From a checkpoint of a small transformer trained on Wikipedia: 1.53M parameters.
Each number is 500 + 25 x the weight over its row's rms, rounded and kept within 0 to 999. Layers, rows and columns count from 0. Numbers have three digits each. The size before them is the row's rms in percent of the matrix's.

# layer 10 MLP down (transposed), 256x96, rms 0.152, rows 29-72, columns 0-47
104:513501504495483550494505518466465473484523492504461512555499500523487474513515506490496512507507559461494577445556489510503532492452482510510510
095:480485501514521540528540536494504471506530505488532484509524511474489508415535483542505487507486481515476514503472446490515502464519494498487531
110:525500513412512509526479505488464468492499532559520490501492443523501485488502508527508495478539522529476518491480507502490505519455487475451550
088:504498511536490531514544475485488508501514527492517476439533468492516497511518453525499469542484530491451460461478484518479523540480498528498481
099:515499479550466470512517516474504488500504473488525511489511558460476529542545527510545514462523567509488536493526477506503518439473501495479545
105:468488513547531516522470472519560476539539509511477536507470495479494509525493447511475480462496479576498535490528517528516489506470495461514528
095:495488517507515474477498569510541490509499515477542500501522501492506476513461465500501509545474503499482524474482507483492488456525540514490496
094:528507498443469509495488506514506516572497484475520483493474537503489537517523528439493522456562497496466481485525490510501527516485530535491515
110:513474470489507521511462475507497489530566470515499490479492523540516512515504536479490473472538496477457450487516525466544475490524445460480457
099:491467510518488542559490527494525507518500500508492496536513470495483511488499471516524504477514557515468507488463498532506468501490511444535494
114:538421490510523542506502537494492498471502527503526459535556483544532489518541450506520476509514482495465533505511536520466481555520469497510523
089:505498528487503466496540519503479502489459562526502523461484528508456532465524538488497507530502516460552491515481534499493557474502527527495517
108:454531463525497491473520479503516523490542465481492510541500500492476516521480465530523547498479503477522480470501495525474552432475496491543498
094:493498497450470509531477573488529490486483467506488465518454492494496498548480464482537495470515520501471487496512498449535511515463508453510490
094:517483502547508473542460496476493530486469469517492468515510513505481473472508507480529462542516517519461507486498489502498487480456472487500482
091:496499514488476521548525547538508518470486491480482552531489518486507513528497494488490497522509524512463493491522493535514490494489476524523503
110:508507494503472460491436440537501474485502498511473489521496505520505483514474499484480468475490504476521462511463469503530522461505455519481482
097:510501518472513478540485491514516512523503518504450494477434485498504490508495559494519509518509473493500513463562461448492555481504502576449472
095:509492491530526547485468460494453550509514485500479464517482474478496518478493473471498508483503487500506442483510533499484498476495460530472432
095:497438474562474492522501509537499491506535518485505487472445495457484511497469525476495445520511487513510489465520551520503526517523513492514488
093:511493459528505491509517518485484494512496504484496504476530475492509489470501501537520533476472507489456525523441534474528460495477538519496471
104:475522523472475534495465489496457493527512506464495467506499522497457514480465486499508507508535451496521469488550425485504504502476562492499465
105:477522473535491472521495500563522508519485545498490527470474487500473525443492483493498493488488468490476523493526485517484530461536515469505507
103:490476470496494516510505467497465519483450484495531460486511538497456499490489467524524500519531528584485526439538512472493519519508505500502523
108:466464489523501487488503503503494522535528512469499499558518514486500509541510486433460488522509516483476487471525497500519517479505505509510511
109:456448485506484498505511493486469497565481499524472470472497511483510484492530522533520485523504483560474431479472458471511502507481473494476493
098:486469480550524516500489501479507497473509478482446485518473476475507457501529529486479494533528475551457496491519526471520477474483498430489504
097:522514532473494519459514505519486481489465475471507496470526518478508490515489474508523550505469513465483502460476482500470510494540468523523491
094:511533491454506484542535442512462528474499470488489524461501441512487500498496501498473517489491511540481498545503493492544511505526525543497536
100:484477538493492480505514530508498557554471501495485486544473496491480498535485466475544460508517498490505465514501502478484522457524527473485463
099:503524543527495503526478506483466514508501493517452495543487501473495500497464537468518471482513514542552519526506463522518494504466535453503480
106:527456512536494521545489482466496494509508517490494498485482480536552493555479437494516520504535534488488544469542470516513528485560480565494462
093:455500458455502455481441471462476475469495512547464533477505480510524471505538491504503520511462452490485494458494510485493519509510450540497468
091:492534496469511483529482515474533499551514534504522521456548479496510506498485500489492494521479554476499465517528488465507508494507470486502479
108:541498514487513518559495525482492537493454558518525505500496469483475511486507518538439522514526512512480549517483496497494460492482525512490537
093:539515497510474495490507470517530507524495502529506488518500520475492507573453470503524499520500489504546520440486473510476491507476474546504497
104:460490519494461510532513520480481481497472482530524482547496471486499558521500480517546496511487517473492514491480476480496489497510509488474482
095:469449448480503506499494550479501524505518508504478521474498464496476486494514484465546463495436517500507499496488527494516488504532487445476504
112:498539496512525494508497489506545492524527506448494490503507496488542531478532528514535536509568475464533507524526490503530530518520465473501532
107:483572512462487499512550473482531488514512490481511509512497481502482472491525502503462509475490502560519505511497536496543487510488520500500469
091:540495508512481525530526492450570538522474506543573480507519504491512505507479502456521496480536529489467526471486476490481505482497520506468492
098:502541509542481520461494463493522493473504509481513503521507541538502509509481535519498487489529489471492505496508501505529512511484450484529462
101:518538484490484493515501479512470527528539516491429479571476481476495506514504477488474464483493520550518475540469499522522529505476462478508456
095:553510519481515471528518514508462497498477463487480505475477500501507552484491521506476466537528491523520521496488506491514496527459504498489497
# layer 10 MLP gate, 256x96, rms 0.173, rows 30-73, columns 0-47
096:511564515475519506521514534536533488511492508517451519471432484507492538486461529475520541517459472490525490529468506493483511472485458503511494
106:471516484529479497508472485535477523498472503448532497515517527488471505478495502492548510540475484552521473480498478540486498483485520558470526
091:500511481556505480490470505453480511464498501494479514432556498480494524496463464484485522528492495506517479463476461508518534474513543487562502
097:439521506505503456470453506462498492481484548500518508527522464485467506475535508522497483538464468532556535463503495493470513534487468504468497
097:487499464540521500551521498531503480518511463486535469498552508484493499497501485530488441556507458458514515481493511503516541542492477466523541
095:515517524499505456494451510504536487512496466495524494467519512505535482516508537512505522497490487487508499472510490540521504520518512461536502
096:523527517516512515499479537498552518477532537484509511478537492514499520535521498521539503422500524472523499519512477487544557469530491483508500
100:514508515487498473503472470546495502487498527470513481509498504521480506511521486488516516479473446467487520483463522544465515522505470486501539
100:489503485513476485491552543511532496479486485522502492512523466471558509473457489531468460485532550458492484549524489542489524458491483480488523
111:516477517510482477526539518493477504539472491529480509498509489473509467473480480534508545508469527452500505531491506498537488474482466517497512
087:520500494507503482489527519519518514488469537550533480539476502503495470498571484489502505521483480543522518535499484515526521482505528524470540
102:475537490500487497505479526508468515483476541499516510495557495484484488505499488536480489490525485473537426491511471500511496463457509479472480
099:476532518483466504476461471521459558494492547472537522533475494492493517490466485481482476487498502510491504513456462501475475494552488484504510
096:549509520495506507573543459485514517499471505553507524491509528494506486466483478486509483515511473482512501478453453527516465520494504521534485
091:507502487514498505427442541491540490506525518515491460534525481489487518492461530550502516474526520503510508519518501498461502507516496489512500
108:508520529474511502482473511482482513443438539485507499494507521514492476487481510501500500462547517527507519466492477497499543489520512477489485
107:498462499491489465488493507536470540471491486508546503485443482489527507505515492504504530508528446503503526511511467504490458519524459488578508
095:515527540448519514522495526492451497514512501481503516484475501529484571524498529456502461536498519503504484531497483518477477487464467456494472
094:525512517485524423542527514471542506524502476485521495519493499530524497483540531521465517487518508525483513548485441469532470459493545515469486
094:539490493464510494508467471494509536506431523480510491511513555498503488489486509490532455521498501513525491516510478505487516497520470500514555
106:489482519504488518515500546512474465482478544529489547498519482561479465510471472488519509520458451481498495464523513494506538461500507507509518
098:508489453511507503556502505509532492505517491495473457562499473501459515516489515520516490478504514513510546472506519511520497498467478506555491
101:548491507507519526505524490463489518522457496508522452520469520525530522522521499563512513473503491532493512463475496528462522542534485488497486
111:457487526541508503501523514486513492533533516518473476500501539489480544526504473484563494496504499508502523476501487535448540503429508495501502
111:507502502495514497544453503472510502552506507488481521517502497484498532538506500505473510512507533516521493516513510559536510496497537460469467
098:475498512506497477501514507534493526539566515530485468508499464474480520491524467531504488532541487508521474460467505539510488455477477492498527
104:517525498499460538493506504491485512495514524562510487510462514468488477488528474515470474544536522508523525521535478495511549477520530493495507
099:465503500502540498509529508479491460510496449544497470536512500476509515439514476519524518532483477491525509474492517526513493500520476512522482
098:508453491517490509493493490466485536540500487469480495475500481492488488484533504566505553489464479511518497516501524516501459512484474529557529
107:466511485547541487484445507468459469511499503504493477516524486507489490540473480528507512507464489506543491490518476488450498480516498495522485
110:533544510483508551489502514505485502503469487497519488504476488530479559516508514454508484511548504530457499506470488465471522462476490475497554
101:461558502515457482502517511528515527476479444486514493492468499503513525507476497528502485512534472494547518532512427493513495490489492488489531
094:541552500481473491469516498497483517505504493461509501505518460497515540498481494482501527467515535471464483523491501521520458503540537520538472
107:545524511523508461498461512524509497487489498470493526500501478512476521498481520515513487466502484536526548523497516490487505520517500528489530
091:519499526510552485480507507531527504484501499514521531479482502510528517467501505493456475536530478478533480451524436517475514509467507519523518
093:542486493498512486475511514525532496522474463489481484505478548505490484479543459515476503478455517512474486479512504504475516502457483475502471
095:487498500461499523530483489485492437511507483511504530489498499497509492496473523498553500539531489505545507520477487526517511468508467528573511
110:521520484509489510495517461540476521574467519519526487496482493518529495517497526483489520513513450487490536516533484552508450482500538511482505
109:462497533495517487497520489512436487544515479537497544502520508523478492504457494529498534505501485507554492473518499471526475515479494540533493
102:480491545486483502489494494552503506448473468516528516496521515492503504551493464505494494514513535513482529511475450500508483517468514479483489
101:463503510531514525538483447492496516483497485479484548535485505507454455510493526474517513510462481532491496506531493523508514490510476487497494
090:483512507496508557491531525485517501506466493501452463543500477544500539525558501496474459480537501502456519535500439489544533512516484484491508
104:477482499512498480491508520519536487481526516482486477509452488493489442499507447526485508472501503526466524486510440522484518444467517515506515
101:528526506485530496483522536512499522534499520514498484485501503503518492466470524470514507489442498517485468497522534549472465532494498503504524
# layer 10 MLP up, 256x96, rms 0.161, rows 30-73, columns 0-47
097:473472488561473533472491456524526488521495492467526508491499526462481512560489481499490493508531474528488466493528485504534508509481518520549484
106:518505542439490520496515527518504505521536551545508467496498512508489495465490526491483486506495513536476453483462497488494523493484521487518484
090:474500477478486485479474479517539499471505485479518511478473535493492538531464503523505524484511531512539482503444454508536534498480480486497504
097:542472490547462464509499475496504493526479518458533479484544490518498449485509535488526544536460494529499502489503503548507512456507502558495547
100:490495539519493460497498474505507496502468485511491458488518473494477536543502478498512497500519517485509522477525455460487505475502501499582532
085:481518502511535536536519487499521509561512537469524477492483484499479530497520492489466481498525503452511498480516504513541446529439476537497496
100:517527493494482440488511491491481465473499498507533474527541559474496502484519501499562485525474508517534507490473482516485476506458497477500495
100:485491497504496462568491522522550485517513472482526475521477517540494493534499475488471498462518460507479504487499547490546519505498496464531520
105:469476518520496475487500476495501504513514522489478504469498487486536513492475474501520532559482503488494490521527522515494466499509469488522544
117:461472477478513497525492531494489523522497486541502554454522525525530484482487541495475539558514535503467492521460493547499517447481485534490528
088:479507494468464522444509528475493545487546466502490548509540499501492474498537490517535512505486515526515498490544511480495462504499506518476522
108:490452509523535510471460491501488504526533457522521474490434489531478514527516491516523510517487470474493544453526530472511506489516494550560482
098:480495529506474486530482525530449514511496513502477513540505510557482497516476487498518468515538488469525476534489490483503541520522483515506491
100:472504522516509472485490487512475498519536531485497490495482480580491556501480467536495462509510513519504500505536522502511539483536506497461515
085:555495519521554516459470466516500467525496506540476488497467486537445481510484489496522516453511533523506495512452529461496504456518518488499473
102:484518472512524518510507511534502513498558483529522519517489480467535518477483544505501504518498564475521477443506495512505497468489503524460506
106:466480513535481536473498560479522513479506507444499518461505451468471495549475538489454481505477474467457480475496529514476510498484555486463471
091:510550502464478506499485528485525464496508512501496508510498523498528546472509496468480516511521518458523488507565530490491454508517521527501475
101:488461514505511468479493517483520503471469463536496484521513481552525458472529498525527517527507522521541483520486460504518528501508504519526497
094:499532504521516541491475488516523523548525486528552497466447502470496485467499483478558490531454488493483520510457478473464493464512501485503501
094:479549482509480505491496471511519492525453496465440509490494523470535533490529496513479465526533502507527469484502471509552460507509477518501439
100:480521509532507502484466500453518494462475432516478508456448542513516513537508510522485489514539498512485533511505494483496494494496498478473518
106:532455469512524498509487525468465509516462539521523532489463486515468513498511465504508491491560463510490498504541501472499504485477467488514522
102:525505526485463494501498498563524491509505481513496535524479510505500477477531529522482544497483520498496521484437508496509521467544440470535504
110:485497472511496535486465510471488510470515481451535546498489445525501494503483508504484533515540482513509515534542501490481514499517502536512482
102:463536505488462498491484469493498500530543505525455496474524492504494466488480515490462528512503489503483474501490505480534480524486434532503542
101:490433458525529511534508542480473509527543510544483508539535479522519536496517510484492514498522469554497484457493509491484508513533483481526503
087:474494494534512512536516507486474469486522472483512496499562463501517500464492484508524515494521485524529515542476514509534486517517516509480488
101:435527519482473524471480512510469505459461524499491470510508477474471515554509502462514482500537491477508451487496517536500479468510510521500472
108:482490523470481499513463467499493538521506527493482516498492494537457499534478494507507514518457501461522488520521480524492463522503491500488470
104:442504505507529480455507504518485511461512495485545540517510509466528525490480496529489476525477516551501487482480578482527498472515548496481525
100:477525443495490500485509508494468512472513466503495500523474515543497541462523532475503481499493541464523438481453515520469484486518526524489480
094:507532492507456446474470509534449497485514475504532511558499500489516490481539515466519479514506492529472549509483489476491460479505501523544472
109:543499473505494499453515539487488501495528500494521477500498490440582474544473521500518523475527521523505533524473484514496516486534501516490489
091:495469477517487499523498501536498537503487481542475497518444485488490515495507441564508452481511479500508512480536492510472517489506514549527518
090:504476486509524484477463529468529479484510473469531484487476520475516434476493495533457494453532537466503499498461508505468511465469510441513496
100:511473497489498492477509512549445454518496450530517484564519498490524483538458531523484512480521506469492532515523460493526507509508488533521467
111:490529531525539480511478515525509478511545508489515515457507514541506538478505491508490464492523513501488475502532468461522506495467510544484527
107:456508500542484497516503492531533517481499459492500472511489484467536505486520503537501465497529539475527457485474493526540508478490452447505479
097:460495468502504471477456512469467555483527530509470522509492512538547441528520451509499523476509523495522506544496506499530496532536468488516517
104:490471477466514528511488537514483510494492512505468516497500482476505494531490474471560531502513546489450518467572498506493524550530492467530502
097:491527525485513491489500469464534470464487501483535511446485494478503458501493498520499491517472484485450523481521517539503472477488490537550488
096:491544503513508526530491502482530491499469522507472495528520456431519469476479522505530518448536502527523476528514518494514494463533519483511511
110:488537548539447498485534533554512491511513458497511518470487541512495584492508489464508520500500523466475504511491523470517477537495506510493466